{"optimizer": "adamw", "warmup_steps": 358, "train_tokens": 148700000}
Each number is 128 + 24 x the weight over its row's rms, rounded and kept within 0 to 255. Layers, rows and columns count from 0. Numbers have three digits each. The size before them is the row's rms in percent of the matrix's.

# layer 4 attention key, 96x96, rms 0.2, rows 73-95, columns 0-31
085:130091127117115119164149164153157113109099133148152119124125106145089139149152116107143119152129
094:143153114109139133133092098080115102130114144153127115141109168130134098116147120111151143092137
100:117085121107058100101137139152098159145094139142130129135132103095109140159156102134138141124155
099:134125116149110136139124121152141110095113133144094122134157158120152091115175115149134111168172
110:095121100099109127121109125105113132151080109123138115110154153099133121129122166123130132090077
102:130138124142157145159126136152156149133087138134126133158150103098188097132162106119143164130110
119:077091129105112140110094068110093130154115137131110122123136133100130130096127178125134131137130
096:147103128115150110126065133127095135089131122115142099144094161104140142141111128185090124100123
088:163139127133101086117119127100108117109138107104093096158130132091141167088090100140099133137135
086:147140145123098099119095074107152102092099147151125126124132094114151144107115166137110158135162
096:147144127137138117135139134133155115137115104121132109130158142106102094105139155074180145068087
104:105126134140124123107098095097079142153132154103085129132118142142106116113088131134070150112130
090:118149128170151180171115093130146092150097127135140160124127157112131087111144142131145148118124
098:119130131117123081107106121102098122104151176118093096115109109113119124077107076147078129131157
090:183126132149105139130117076178119126132136102108098154169143176156120124131099135158118116109094
066:131146141115121110149177151155145140128134140167125139138104109199104134121127111120121154087168
145:139110149123117091119093118100098125098155142102120111131130121126113182089056115151061113127116
102:098140138131131158093166132152114108148128168126048141116112137148113108125179135137153152112126
086:112149113116163126139156144097168105112107148110162107144111100149176112141125116097083128121140
098:116149128156106135122100137130107145152151107137103176149150138099153103086139137141110124112137
098:118100125169150142108104148115106167138129138143131173088123115158093122130138154173137154063103
096:143130138087157105116099119107135125127127108126173129072109183096137173125114108130141117121090
068:120163089134115110127133169142147148104129152101134121133151143146141125121145093167104138127139
# layer 4 attention query, 96x96, rms 0.231, rows 74-95, columns 0-31
093:140069137155146092157118106134124118124173130116130081102108087148142118086138148142125090130127
156:122168118113157123131116158114120098140104123146132134099130118119143118181145145127114159113141
088:093095121075149092128115143132159137139080116141169163099129128121140132119121147114112157088109
179:090150108118169139149133135096127102136099143153135127111131113116137105197162099113145162114117
083:128094136121097093126129152172141124165138104123142147131110180107112155117132184137139168130182
093:142149133123142103146113131134108138134112138107137110121104097165172087095115124116105103110089
091:152162103109122152137143154140142155128093145156133180106161146095133106142145122120106117162105
091:151147117091115102128146171148106193115121129125137162117153162068101144183107119125125150198166
085:134129150097153143154122170097097133112152151102148134141151130108133176139102114109098084117152
098:113094155102116122140179106131095083123135101105130136108119142149127141132131102155107116104132
091:140101145137155154159120106110116113092133142094138121150137115141126156123089128148093100120081
096:112111149115099084129154103113148148164172102137087104146115163120100127093146125125131135117105
088:157149135105148163161122105108123114108111131124124092095118145163136138138098098143115118077100
088:139114110113116116096140148113160134118135162131116153106119108122123150063144135117139169144119
124:104156110112162152091138102111144119145112134151102127095132133117128101145171128119162160150105
084:151147161091109153139148152109135148116101170116145116176123130121139125112102108153101093138126
093:146127094113151136132105131105148117146112122104130133108154118113105120050105105105134173114074
084:130132118120161140169117100155116154128117141160116129094161116078126196116119109149123086142113
090:097089141110118093083128128116112088108142128124097152103119145162106122105134120139116126061124
099:111112135131173154074140132110121093119106123133106098154141124168105128106149127100137097120095
094:132149132142094116155172107132124142131177104116143109124117144113151115186129138126128126146156
128:145102102119096124127109130150125152133142121148114161152126105113139160096105163148121102125124
# layer 4 attention value, 96x96, rms 0.196, rows 64-95, columns 0-31
081:151103146129126090134150141121106149119142090096160142139152116137138148107119143131144119127126
071:090099143163120081155098149129175147140145148135162145141151143177137144100120101110130157136107
085:123098127162110171143118073123121069143142123108107114148122149150145143132124126144156123125167
077:111137153134115097180099073140089113123109104135127155119173161122117132153127161135101118096101
080:089164143151152140169105144114152146124173102111185121102138159088117146118125133080122133147128
079:125119140106128131123150088149116150147127138146105155141174109127089119123126112102104129131112
091:142136112135089105140170155132095146100132071137115092145165111140130164149112113105156124142158
090:111150168128094099147111104138117118085121136121098201122144170103126140124138147108096143134089
078:101149153135120131142119111137115126135181145151090101141166124095107128120131110149120141149141
081:173138122129135139103167148138159155165108162146109143127155106072127130152104151126106144119108
083:171113134156108115141143128141096129151110141154124187122092114099115122160128133143129107152102
075:097152141116086102154126139143129107112144148112101162116149129134113145165112082124116140132118
079:113120144143126113109168106144106130127136134109088142153123076117114116129130130152115129149170
066:174130129149126143103108132104145089143157105108111127068136126088082148131145130096113117125122
087:139100122118059115109102111138101110128140126136159108111085163125117128117133144128129122151173
086:125104163096132109145142109126153172139159100134129155133147110114126185111123129116137137140124
078:074157141120123109149083134129097114104120106128180084129125140183134124114112116127119117107113
094:116145095130162171126141121117137125135130137109093143151152128116133109149132149125142116123107
081:150151133098163137114153128137097086122129198124133167089074142145108121159133168130113136160122
083:109125118120112134138147119126150095087128143101126171162151181100137089110144157094100132111122
077:125147085084161159124119161113151128136142112165174140117132094119134147148119115145139133136120
095:128096150135118129107152122116122102127141125134140107117099062152100178133113099156154141163154
086:154120142081144097171179112157143149128102102137147164178135125168134135126123169123133134096127
081:161081156138132116183113090130152119120093065110146161146175137131106116100119145103125136097141
079:114125110122135158168124101128118125136139118159174119125154150151098124097115153102121117137182
079:152130152146147138138127073136128077147122122104130114136142129138117115098128122176126133118146
075:131120149133078097074090124127153098112128181134132099122133153115110069098148136118111134115111
082:136110136083114130094135131137154083124143164094125171139125089121131139122137161156120140145178
093:151097115113127140104102135114163130141125105139143125140097100140139135125136158157149137105142
084:142094120148097119107123140118091173143130148139148083112098094143129132149118130147150126148121
070:126146116099110197080129162116153111141147115133170096154135137146109131111104119072149135114112
090:144150100104157179084086115102157071091125101105148147093125161115156137131130130140135134122124
# layer 4 attention output (transposed), 96x96, rms 0.192, rows 64-95, columns 0-31
090:140115127105136106116102103113130137175176164140130118101129110104152153122126127130118127114099
070:137147158178092151127122097098114193111164103116131102149139112150110104124139079168094159139126
090:143097102127104118100149132069170155172150118108135151104113153144144129107125150130146127125099
081:111165101108136134115135163103122173148131121153163098155165148071151144148102157109123119131084
086:148132141136129135131107166112104120044141101124140127143147121172140135096151101100090135112092
081:126162139139121142162156121124127126148131128154137094115123114091079117154107128103110092172186
103:117146131132151119137123132097140108084120133158131110106181119091135092122118125106154128132113
098:141161159160121131150144155096116143152115078127171115150159117136170131154112109111143107125125
083:119158122126118130109146134153141122075124108090105159153118103120083142099106142128100113150144
088:130138144147175129144103151086154087136134138152094122129119114142180125120145139145143102166153
087:058127100162123121125094135185140127146167144091131112121084105117144178127158154141162139141121
087:130149177165101146118137137110099131116095104123127134111148150183110120140115113124150116139138
085:146122142160135090132141146179141099110110192150101191103109096064069118146058128122131128149129
071:118127096123136098161145171110138148039096165122134167139130130113133137129188115139150126111104
111:140104122132139130145124111194111124156131119108138143142138134104079136128109129125138112115114
092:132125162149141140120154116060139123093118105136120119128134083196149096128154103116136093128133
080:136146135099101133113128115151096150131154114125135128131188178066087132122092122113110136109106
100:130136094106138148101120151065149136114139133151132116128133149108162151142147148110108125160146
089:078105137089124129124106180215114142145133158133130147154098104166169129131124148136135122139137
096:152116128158121144135104152117096121202137114081144145141113125182143159130134142114125119106136
092:104145122112155146106111139102158092034113156142088139155134099141110098122163123162066108139159
103:101091174138116105114134101104165120112137124104112134090119120175136091116130120149176130126138
100:119117130120144127131133108167087146175134151138112108135130127116116106142111139126141113119109
080:113107121120126110126169113100109168124112137119164073121128119153158126150163137115128147097064
092:118154129060152133128116130134151129055101138156160113171133115129101115132067139114055131127106
082:131105089093121084115135092138133183139133164098112144136083139088109135117102140170114140136091
076:187148133145183111124159138148114142073117100059180110143104115146153134144149125135118167113150
093:145111134105131106110150139142127137176151163103132146137098090159174134145119150137114130147125
103:120117094093154116090130121138169130131123152111119147127123122154177132131170140148124146100094
092:133094143158138131119094104150169110163112136127132154082133134090087154129105105151149143113121
080:147142117091122127139100162083140096115134149136113149129135123179174128105153138126081115115139
113:162139111121145123114139129109135109119086123105136155142101133162150104117148119148108119101118
# layer 4 MLP gate, 256x96, rms 0.226, rows 0-100, columns 0-31
091:138098114151093138121110173145146140136144140131112081108113114068156120109173127109163173122124
101:139131095113168132168126142130170158124110119151141132123097140124124111080139155136151148151147
105:072149126123120137163147132143161092127100130162121148124065127104133137100141125153123149157146
104:143168111134168158124154146156125122114135131123160131133127087119142127143144104113177107138160
108:103104114133150119185129087154113121127120168147140104121090072137159111137155100126173150141122
106:139177114126153129167104150183155113170151098132121128153130112126159129115142114124147159154160
116:128131140146134123140113182133127100168114161099129111084142132131109122148151121119179142120126
102:100137159136164123119123153155144124132121185164163131118113109131143091100152119164143152171139
098:085093144118123134103135130162125178107084122118136104112112134120122137118167154148177154134142
099:143163142110161108110101151151157143179160109158110105128127125098111146124177134128145123139117
104:109144094104167160118132120182118143158133102128150124133136106123119129106147140107170151141141
102:136137152126146124142129112143154139137081109116155109129077099111161113127163115141132181137117
097:153135120096132159132157187134155156152127164120121116164065131140167127135145134134140115187124
099:130120155140138100148156154161128103105061087143105109113116099112124125087158108149140136139109
100:123161120113146121158161144157145123167152129143142126157113093106104138169165114174144118135119
090:127137143133136104138101149121127156114133164144124098109141139076135133131145134118152140146125
097:137110111103103129115138135170133178151132087112122131118100153128092097114120209111143144102141
106:116156091151118104154113148133148164130141086102139124109101117094142109158149133128152166099172
100:114122116111141145097104128156111104121093116136112110150092095150131139070158119132153137142175
102:130127086118113138108116150158136140130121108136150086169110118128109057154140177126173148140136
098:124131129155110153144115129145114137134128123132129140140102171104181110151125166159145165144174
083:151098131163145137175126098170140134111112112121106100159113108130158119124130094147133092139117
107:101135127128170106122119179125119149177144124122153173133149119128116109122165161122177149148155
098:106085142100155132118139137119150109169087117139107161127085118164153083101168160154142132101135
103:131121129117181163125169128129116116150136132139117155151117138129148119168167151110193121155104
095:114116131164115117167107091141115139105105149165125105133078097146148121088146137175113138130110
089:099099116162141154174115142130133147153141120155134148133136129110123120214154122140137183141093
102:160120128103128138133147099159160128103113077173139155139084113110128097096154119156138136126139
089:094140120169134129147131126111140105141124164110081116173100136144146079154119105138095099111128
093:108132154110105115130139137159100061117155117113133126145119121153106126115130123130133151115161
096:110136079179131082158160142164151145159131131099152119137115130153154088120147176115141134114173
101:130154133091151130166152155162137132134121140134138130115125143148143119168167108088162149104122
107:130131136138144123188148144121219133137101107130130151171140108165150110162148112106155140150108
103:145164135113154125157167174132146161127132114120159126115105145137120119113176185123181165114088
088:150114132100134128138093132142117147175138149139140104106142068129133128136158099113150138100201
104:110145111062146192119132138139159126091104126171107129099114099134130104127140132142137140143155
099:080121120120135143108144143155168092144125128068139111160151107138135123084136184119165131129129
100:119132092118148121085133149135109121177118148143109122160117127162105118122140124118145140135139
094:111129110153135108123146136131134153154092123149126120134110146102151074084153115132165159146149
103:118122134127099128129111162151120177147081109124167176161139138125172077123163207090135115155145
105:104182144108133115111126110215140126120113104149152118135106133151145105116151150103112158117138
108:136134132139146131121109171135158156159090123141126138104100078085147150150183112144168149147112
095:150144139116144140152134170138139127109099112150127112129093101109104087111112166076135115113151
104:109127119149134124132164151154147170123116158138122153125133149139117053154169132154158133117138
095:137136150095146170098151135141145148104161096108148144164099121144155165120146126122145153161110
094:152151089104148102185131135151162080129116145159077133125103100108146148164114145111126107112089
097:129174124112121158125159099146114189100139125117126125186096180145147097111161188127141127159157
106:120142148143168132156130139142132106151119141136153148120109112134127146133163124125171168128129
106:103121097136158118125119192151183114140125119177121118126100101132152114154134147110106153120095
095:133158143117130146113139122110191136166123101138153194071133172097166104137148120115133103127155
102:131155112120146141133136181134102123109106119091119127137084135139140101141159120100149118137159
106:145141091102168137135127161206119125118115072112100098133175105156106102109144166123129152120152
105:133140108155130117141142090144146124113124184156123132114137116121127112126166124153134108116154
091:096107142114134133167148160113128123111111128150116159124114093170167077100183105145128123109177
096:092115090127107163107092107124148149148082113140098111132142144103141123109155136128147117131118
102:131105104111190103200149113123136108152112124096143140101101129120155133128182110102149139131099
095:115124142080070112126112107135152162135130117133081104143118143145122096101158141130142137160140
100:123063116089149163134138174131185121081105150132113156164106089120121096119130172136130167135100
105:099118131116122141146132134177151129140106116125166121094099110100086131125160148158155173123124
094:116124148107115127110129133120108140138118110110101124139082134159151133139178101143119176162123
107:117162076153134148097126121165146172141130119133169137116100105110121086170167124162100121151155
104:104134104117153145136112116133155147172081114139166174116167094105116128126142147109124142103119
110:108081134163127122101127164132175138158133147119131128119106134142120117099165148107164160147086
102:125157133126128182120145127156129106127120129165116137158114142105131120138175143128135131155175
101:137143137144171155112140162152143105135130135135144130121140126111173124090178131141114160084153
099:172110138125118131154141142161146137156148114131118127136115113151122114128165155097151143141117
097:085154127129136176096123079139134149140117142137091108115089162120124144173158121154145136150086
107:119109144120132134150120110166130113102153140147101151125123103144114134138157122122160151142134
094:122082093101125098163128114155191158139131132149118123139107112076133118103152154123150152131178
105:145149134126124133144136128167125126206141115133115101138115095134119140106138117130157146157130
096:135123123150131102147142134121128145122131140122145084131120134146159102082141175107145176106161
100:126189117144136178151113158164154148120135110110129113125108155096141099159133116099148176138128
098:094126106147143159127155147193160132109082132135123085114104143114141107160142126142136142092089
103:114156117131091142123120098132160130193124123120140150153102174094161133109134136097182145149155
106:128141119155162149155189159151191128152131108137124146105113098143105130137143142147131153083161
100:116086108139129147134158163118151132107139087143144096129099103127110092140137120116150130121130
099:121116107134131160150197143137116129152102094112112147132161133124133108145154146113148109100162
103:113133128106140118136195152140165082137131140165135144124124127161144108103139148153135124101142
082:141090121115112112107102099118151144134145129118123081091130084139117125150129148122133137117071
101:121161182137127116155120177153143111112138149116126129119129161140133042149137125128142171113109
096:098096063115107137124114094136143120136097141129109128167154078115154124143134112133140129124138
097:085096132123148143137166107114121126111071123165102144144152164166119152147151132109131130145157
103:124106077126115134107145139146150143164165095113125134105136112107133124093166143170168136092166
099:103148100155128112091084162163126116125122092147138116098154129122111116115166115134114141119101
085:111128155151122110131136136133147090088108147139122163102136142148129116132142129139108110124119
097:132170114147137171161104133208113123108121125141123160133128126125112130173147139119127139099159
108:114121120108143130137158153140106119139090114127124166133121132134153132145160122165170156127124
099:069132094111090140128140126130135058125139149135123105124110124187134100142142111163132133112128
098:137170097163135107139140158167160134172104130167123172139106091135158094148188154146182164145121
096:112120097145142136133146137123169164151135102146143126084114122089170119110147134124163104139090
108:117182082122135124150178137144115140115114141162145116140125158131151070113151151137150124125162
102:117144120174166124121171136154173161158110112134117134107106118126135061074157123139172145131145
093:127130102103126106079093160152139139112106140117152134127094174134131115108147160092104174162134
105:076123124121135108093118146119178128096120146134144135077132115128125102100148151085153138148103
105:114154099153143132179183128168123145123106145142172073104123131107157125113127126167149141123153
104:101131085110141101136143150134113132133151128142139141118092095131115121116150151115181147146155
103:124163121119142143144146147149124122144129107133105142121092158146136092069166113135112114173146
106:099142095141126132140148135150169102136152166163152133126154113143145095074160168135143099166164
099:055130083163143123133132106132113130144112143135143180141111097148159047126164135142135123142122
091:132111109157157119141133176123109148109111118108133106177149151151142080129142155143103166133127
094:096163130107142161111113154144144089109157138137134156185117118123114103153141148153138121155103
# layer 4 MLP up, 256x96, rms 0.239, rows 0-100, columns 0-31
085:136132095120145109170175106135119142145142085133160159122131111170118085133118113079103127106167
107:133117142176149142133114148133135097133162188122119132168178129152114144124120155097111125124131
112:090159136130164088119138100141112135133093127111152145115149116160143130111141100154130122182184
112:151147084168134140136123104133087134144112146127121145106146150136138150155117113123069114128129
109:104145097130152134134113130144131110087122152130160093192114123154144113158097117143145090097071
108:120077118140134123097133125119120139124095164115140133146124122130091157196129142113122170133124
114:120129149132139094165137147135111145152089132119161140099138123111174141120155144115173140120145
100:158140099142170137142117127166152172114099121132098139116127137155113100098154146125129128105146
097:153141139152138118115114118126089084159080152146124106111175118126142113065118086111107068153135
099:125101148115145134167121121143128095144101175104118111150130155135100117126167118141131077096129
116:123144117148148111114131173157099098131152146114141117082084105109112113154130137130140158102121
100:139126118118128132152131107114113073149144123150126128114124113097197128089127116147108110134154
090:144161152084135136143147114111164144093136116112131132165104132152161146129153120126141107123107
099:096136122105112110124084135111105158115099114088135129104136122128144120127101116125114180076139
097:137116114145128144086120125114165159095139144112129166125109152145148112106122168115143137097095
081:136112150106127124126130162132156122118127119153124148106145160116104145087132154121110156137178
095:149121148139120152125136095128111115106149171139037120164167138158111158122136133122137110117143
107:142110104120126116107188144120140123134091077110168111093167161104128159113152112117103129127115
100:151119118089136112143113094125118122127131151125169115134089128113121080148126156122138159105137
105:140123105072079128133128144144115155099133108128105087109165149108119127129133180137147170105088
088:126130088073139117099151141153098153132154089127139120128150126117112101090139145121075110085124
075:156113149138145165137132128121150179124102118146162111130118140172155180172119082098099113131100
113:123114132118120094120128150113112141149116132108115163103145105144115140133132107171149154176112
106:181177103151139154175145140146107147104152151117150117119164109087088143152114081103131126153116
105:104092131084109172096117162127104160148128132135104140112128134154137122157153124091176134154103
092:115113117114105150081098093137123141133130078130134146134102118149116109140127136108121145154122
092:087108126090138145087101076118131138131112159124100148166145111154121138118139148144126113102095
098:097152132160090099154101138106102173127129112098104102161133170098137129142109187126115165107142
087:165105149140141126145145125126121121125133127096119116124104084122154113143112114160106133134152
088:138172115131097147127131150108132167124097137134124096108109139096138086115100141137127097124130
099:118142131174106133112128184138121145092139150172117129123109089119125122124131135136117150161131
096:127168119113126137142159169126121132124138106151150135144102138167139109163145090118141177101093
105:100135129142132136137175106111150126141129131090131125142200122169144137145144142154202121124118
108:130133138117124134094131154152128116191133091131138104159073112122137190132136104158113127170123
077:154119128106129130096132177108117112160111138119152147115142108143098152142114096142155086146129
101:119151168117183120135098120112149145106123099176101103144119083150117151150122143111121152131120
101:139112135057108124166094167134160142146120168133094155102115137122099101157140117116142150156104
094:115099133175112124086117106128094176177144125120134189167120100152131106115138145171151101125157
091:124117145150098124154133119120131145123159141073164089129145126133135131049100156093141138153172
106:110119092146152153141145166125107141133151134109151128198124137172113117115088129100121112087140
109:122091100162109105118120134149132144102086158142112092132142114071120141146147089157139125104110
105:135085179147135147135178144137118149101102142119135125102144114141124100083146120167146119074143
086:123093063132133111116122141142065115103137134131135092141152161163158126091139150164128115130155
110:136124148125144153167124122121127094141122131104094097124089094140161130144132119119118130108108
090:144115133143151118180144127134110086106126166126141130105188103147117131150111146131107108084181
088:117169162099102120101137140151099136117123145142109139139145120113099107122143133145132155141151
092:123098134126123147094091117133139115130126111118110119102162116114090188165122044105109101146103
107:181174130117181163138101142122212143120105135141117136125146135192109141150152149116152125126072
113:160180117116140145089130111120121117140122148136131155140142090111085143137131117161112124150138
086:116090143128112133099115131127084136182145116138132167087120119153146137187114150152167119148152
099:183132134125123172119134154118113109128139141109150130129136110145147147127127127100166117145135
110:146118180101079103188141103137128161093132155146156159118152141095099134145128100133153119091124
099:135171114102115117076120122116143116148115130145141121125126141145112163170130122157115109137118
087:140130133184112146102117087128126156130130134101137088129178140095144162117097140107140130132121
094:204149150116124115145125153123117160159111167097120115110097159077130132128152105149145121122135
104:151165109151119130134146129118094123102148114154137113137099127080170116162153136134116111127166
093:097115132149133166134117154136132159138107121095143093136130124155115137135119146123136115166126
095:141141120199093155116118135140117148134163104124142123109123175097192138140131081118107151155142
124:142109089136117126117147131121147133197093157129113147071142092128129098073114157141132109112139
090:092129134106104162102124126108162063143133122133137164112142112179114105094118088165143138109177
115:150132116147109158093122190107124144092083126119150121122135095115144113110141125125131113103155
094:159103142124165133144130143126140139145098110147196149147168113088130121073138139105102114156111
110:163091103132154116119140127103158154175083126152132122118108108127191093117149144144178127097115
101:137073123166113061108115127133130172130109170132137148140132118165138123082099152122134138089139
101:143142096147117133153186107137113115128120122143166119104118180138126142131104089127129094167118
100:129126150133107106128129171115150131162086126147178092127140135109150130110135167144136159119119
087:148168123141135116097121114139148090143165155091122135094129094104116129084122145183089119103168
117:086164148178170077147133144152080132180107112146114115113180124117135104102124164144138127151163
090:160129125164114145130149123128099101132087119128180108119152144183136109103115127102152099104108
106:130148133177095133148140126138135083160155162131103151154150107146125142123120187150128104153124
098:111107165112135109159132155138157132095150111121153125173148102132131107089140139128140121172146
099:108175145119130170127124159119111086134173150079083113128100117089165119095128162135134137113143
096:123094156141119164138128107105145166119124127122133096138091143134128135186127132124142095113085
096:166121134178084096180095145149129132127111149126132155132159096116156142131132123097109154161141
112:121120071164127118143154141118191130122099132122156156124131127160144109108127129152141184109109
095:104060153140086136137129139115096104104132109114124121158136103161099118209119089110133118101143
098:125107138075118134099079163131170097123128089142166104142108169133134157133134130102123123184074
102:100137094146112117097115127109105162077135140091123137119097134116131078132129154118100128159132
071:142134105095119116125131118135116112096140138114120101129149120106105122199121112141159117149094
096:165119142132148151169130122124134165145109109115125114128074126129106119128148095116146147089125
085:120135111137095160133113109157111154096158077118125090110131113128112140146104129136130136123148
088:130124160114091115187161145119101150123130091127142152173112146166127140123105150121120137144187
114:131145156106112108154151118126123113120106169143119121118125143143164113179110131127075111139091
095:128161126097121128100107180143112121151151084133143081093148156147124135137108155124107124098102
076:123146106098144157070174112125124119139159137122127144090159133108121144148140182120137086127086
102:110174139136159169110111134133134122101093134154129094120195140120160178129136109113115117096132
111:142118132138129118144170163134148134129111153184105117109120116113129125118113131140065132147151
102:104158118147149105133123153141109142127153158128127142118104142104100111096145166118135166149120
110:099077151101113159096144086119153127125103143105080109139121153117126132111131131133107131104128
094:131076140118121099126084112123136099118120137147157141104166111129131080132151128139088121126145
109:148092167098093132110075174106124145074135119106130135110129108153135130116114124133112158163136
112:176126105087115125142083122130118128130154093116113117099151101154127138140148154152107154180154
093:119130125144135094129116095124136104139102179108102127140147133086121100118116119072120135120174
102:067124113114082088137177118139154106133118174153080140114125133117126107124148145127104139132160
109:135131135138142137107125158135113123112100118139160168113134088093176121092119133166141123169122
100:078144082165150130124154174141137150126127136143100125150114092172127124113131190119163103140168
113:102156092104124145166157159152148144157137071124114159135105176135144112112145111104091117178124
126:113094101149134107118164118123100128119122095090172089114152171087070139143127115094129154132108
097:146096135128121154110104074131113089160129119149160090127137117093132138145140107134107149134124
089:092114191123086159101090162127096113120116108106104153147177161155083152097125161106104140093104
091:154113116112123133099127153116139142136126088137119184167142149125101166186121142136129120108122
# layer 4 MLP down (transposed), 256x96, rms 0.225, rows 0-99, columns 0-31
087:086159068150119138115155140126133153110134104144066158147135115098155116147156126155138148138107
101:146099136130130156105132128170128117166115112125107109098120099089131111148131120159118125137158
103:154110111150108106134090170107114131106110126114110125100126110160128139151146148169138137127171
114:120128148063067137124125137132190129120118090125127136143128085104112111152176135128102117154144
111:139149144109115143120181147110134144110164115050161114132140128132102111114083133094131095114134
108:118138109170147121131146123158110148157131103114116147146133147109135075069117118133131102131181
106:159097130130144149116115107112164130102146135182133101185095123110116117109139125164106162123139
093:125100092135142147114088092057127120128096116167098096170122139081158142131128132128099181123098
102:134129148131140102079107146138141123121147151124131099170110107112142131123161094145091144113091
103:138135147162115097146121129090144112115142078110131097116112129115164177119109109108151151114127
113:129144103110104104140112125118163102089133085120109152096187118122112089142112115112107103130126
097:144154139102068131112078162132122142086103160148152132133167087136136130135081079115149143154154
094:156118110140087104104104097079134122106095102136129115101167124125101127196099128121133142083123
103:161134093142166123111118105148143131164085121065126134135100092130172133120092116167169156141101
100:084123110178156134174171145161141117123112162096120169095094115138153102159180158209125116153143
096:151118142027125148137151113173165116151108111132175118108152131141166118140168137141124101111129
094:092116129140179127121169131105098115171140117184102155172123131128150141143145078119087119118109
108:149176105152155150152102161125126156194111089111126089133125075098080149127148153140128138124172
102:096128110130112151137102142124141128165109126102153176109124128156164143102056142147154127133135
105:161115149147089111119140121123123136147163075109122191115105125141146106161110116126091088120101
094:124097146130152140081106151122071078119099188117140137100098086105171122120079174170155120116117
082:092146137075105100136132120121178176154144111127188101115155130142101096150135172111140110130105
102:111143112117118136129091138095132105149136072143145129160083154122120089091105131186126118121141
103:087150083076123134142149143169150102125090124107118163126125131135166133118159136096136126119131
101:116107141126123120145082141088100103128113143078089132115156133151140134117078117131135131100133
090:057128127102116122170130129158112135115147159124133090098150120148153148126125159125167118106171
089:150154136170131099120135139159133149110113150129141116117160107124167117135128101163162082171122
104:094143154152122134122138155120130120117089137120137155176174108171121079126096142121078112159151
100:118131123050105103119125120130178121132149114126102128132116170152135113140127043076130088123117
094:116123106159163142096141121130092115095103121142108142151112116170118114141137076154134149123134
101:138160140196126118150095121091140110117094090107109116166110126150136097117157090095090128145113
099:161126127126171105113141090147136129130166129164153140136107114119102128130138103090138147192131
098:140098165115099122113153091161160077106120105120133132124105156133119117154122132142123149114134
105:168144104153122092140152112092114133138127115177126120148116156124105114137105132124161119135123
087:122114122127108135159112100122127102188150107109145100128126099120161116138155112115088103135107
104:155121155147101100114112149105089103158133167155142148126121142107109104123142109155124153132114
102:143124100138101122124115099099089125103127092154116100125065128141111164107134111136128137103125
099:153148155092123090101147117107106097112125131133154111121102140156085116150124127128103126113140
092:150166114077138122132161124160170103153129126151094177131142142126131114166125086144119104107152
110:129095137072097111127124158132111117131112105079166122114141104159143122138103113142113115103148
107:165126145115124118118148107116147136109086141100154127102103112104117122112116138166134124126138
101:134105144142142150100086069081162138136135102153140117128138137111104154098103131077154135117116
089:087132134143147128092134143132132118174132097141084134139121112113084121137118173100131123149146
100:124094088145114115121116109203163125128124081121139127143137094115111172104095132115145169123138
096:150152119082058108082128122147159129095114130115137136115108146134155144125161118151131147147138
093:132096107188120127142124157081108126125116123128052149110094146108131136145122100122156121126126
092:119134094164140144139134124115136121135118140138119166180101141151148140071129091145146148157127
109:093139123124175158105114107130147101140129129098120107119190120110138124054155106159098161137116
105:157118148138085118138143085145136104141080109118157085112099161143161113118130129120155093113140
089:158129112133144120138132105147131152122139160078174126119097104130119136131113129090071116119117
098:105136094122121096136121167124128131133110160138107111118097154153131112175085105125095100150126
113:115153114116135149120103126134171095171079138117153129153113074137092128134145128147155161137143
107:135135096161137128132104119116100134099115152122096099154121128084126100141121129168143131162112
098:143151103207136129158134144168082148120088118133132171132130096130112144105133104140113123101136
093:068139123140127136136113141100137123165167099146158166200138115134170161077118167145139121119137
109:163146144128106131115130114154173153109119128131192159131145116113137138145127161100124098129118
094:069116114152098123125114092079064113152100141121109158127098163130124092108144096165176113087112
095:146081093154155090091123097146131079133139153121076178152134112154120089129114174145138128127164
112:152129129154132143122166115155124094135131100143127194131124114094124112081121179161122091145134
097:143125121179121119133183137064115153148110115148136100125128144115105148168131126114146094122122
108:152141113167142135136135085125110116116131140106109170138182180140137125121165144127127129122119
098:096134140081161096156129145090128121114125153126118157134131081153127127164144110164124118143175
104:125107149118112088122124134121097112094154135096120159182124156117115124128140111117115136131126
100:147117122187112162119159109163124155104120096159170146159098091101114122160137117143123137119163
100:094103124126113151110115146151125137099142188144092152142148104129114123147116132148106103124150
104:124142107097132112103121140072154118139115131155124166109135136110100130118146144138081130139111
093:143134117123131112119135142112144137160105139118173099126144101135130141135131150117146157161107
110:098130143128144116100147142120120116121111097145127124116079158198135121137158120115128119112143
095:114152125159165104126163161146133131117144127147055171176109113109128101120128094167122115146163
108:174150134122102185117133120150144116124188107128113134107110154135134143131152154122160155095138
091:164128093113133115080135113104105113127095166149076169106144124114102115138130123111108140112091
101:107119152132183121121081123131096136129109121154114142111176113139067121097126122135068128155148
094:113138097120133166112121128126124143145120133099142071067138143189112113103104100133138114136118
097:155094100152124161121135062137135108144138128144060125140149106138093120144105131123139109146136
106:141106171180097114144088119162111130094121150126119101100126143110110143135115086091140156146101
100:103130128213121070103147112072134113162151137138127131126142117136124130125134166122151148113112
104:116144147155126126153094150103124130150129131144157137147132134114140094125109181184116161122124
105:091148114133123111123079124094159094106091123162092145109117134141151114106075097119134137106144
077:153104138083105123135158132199139144128148118149186116136120130143087135156112172105136104133147
105:114177141106113141114125102130136180119156134108139106121147157182149152119111120129145116091138
088:109090139146137144136115158128114140107118112118175103107151171159131124125154160077146087139112
094:151119112086125093137178125078158125134131119128154088169177109165072128124105148146120096123127
118:162145114076133150105142123119151134163115135126146148150078118152131119134167114179133106088164
099:142124113120109147112172082116135123138116113132104144123149171132181168130150147113140093133113
081:105131113167108114175092113098133136101085120136107147158107138166133123125067092178155183128117
105:134132138166132147143107094139133063136121117102123102145134147113115124073108152173118191123121
109:114120106122124140156127114118165112121156142130117114066139095175148168135110145135124138165149
104:146147137044140175114096133168113187136145129149120128129130097097128149141142076150151139161142
104:114123090119134117086120148126081146091129179146106097098106147137159167110167152120100088119156
094:097109135158133115085140106097156140113157122142125115109135130126129104137158175098137129176158
108:128141121129110132133150127126146120153122132167054140127162103163180079158159156147128083128146
096:120122192069104166091148128156165151152102146097167129089116145128134147139140125114142091121138
098:150116143138129155133127091117106159163165127118155144158097108147132121176190123130124071095102
099:190084105159152142125091079145110148139114102131134092132140159114098158131120130099104112087119
107:141118133125138164166172107130143097152142107085092157187151134137158086128146122153095127162125
097:121134138137133125125090136173103117111140114132137097109105140100122155099144108143117147147135
110:143139158155094135151114144109112155162136129145143117116117128094103105105128144127144145133133
117:117138122114130133151160113103167183129125078103142121124104110133113123131115112117157114146115
091:108161092150148128179105103124152128130165161169148166174122129133146104114098164138141130153112
092:130108128054159118130144116114148151153108119148140115095116126162127131153159136122155126114154